From a checkpoint of a small transformer trained on Wikipedia: MLP 1280 squared ReLU.
Each number is 128 + 24 x the weight over its row's rms, rounded and kept within 0 to 255. Layers, rows and columns count from 0. Numbers have three digits each. The size before them is the row's rms in percent of the matrix's.

# layer 8 attention output, 320x320, rms 0.0809, rows 308-319, columns 0-63
093:112128117100147162136144103111155128160134119124117131099104140144120055126137089071122121132125137079167135105115128161099150108111118117084136120089129115120152130144112106180133146128130158
097:118158119091112127116099116100174160103123153108139112136119171122133083132113141091106151186175105076148159141150150088111118128141150145120079122136123112100099108120151137132095130151079097
103:094136134127141148129147079101140108136181153106139119168104119165126137109176108128158103101181124149143146135099132116098092136123109113113139149114172086152108096138145101150132110102145137
095:125109132178120170128115103169124097153102124135130125159128123102134137126126103125124068123119106111123148126156148091093149134154138116130160131157135113130105151135124086101146125127168153
099:144133136195112116110170114110137070146122148144161162056116114142133136113062121138079142109118130110116138180064136098163137133120122117136125159110161110093133088133156129101119105110163154
097:168131107110105145084137123103125157102114112136102099135081112131097127130105122129142149099115121116148129126143144132121126138105149143172162104175090141120114145134161132159108123126150127
104:152134116106129150122111198121159155130139120106148171107126129082117128126141095123148102104106160151097114134167177110131124123133088124117082136094134100146092114128143143147140111132157154
102:086088126107126103159092111130154099111152105128154123110154099170173148109108138116136161106137112116140099132148129115128118113091161131129167124151126111142124088124122120144136154080124127
103:126111140114128115111152092126146173096123138148158092156135128134133176134164120126127107085127133096147149145102120145096088143158109121118106148107116058131116129121163149120149142135153178
091:099131119174113145099164140121140112134135141137108129136160126122115079092149134132120111134094138122121138085095135147125120109114086180117118088130084146151114147116131150154122109163088087
094:152130112124138123172120117078113139119113095122113133117148127140116107168098125149130137118110101156141151155126102138129145161137156104126136097115167097155082126155122194140120120151092111
101:124145124153092137103172097129115092117146098137109086108096129134106104133146121064098090138122140121117170166143110124133125163139149093089174175150109151134137114132123130175172157094104131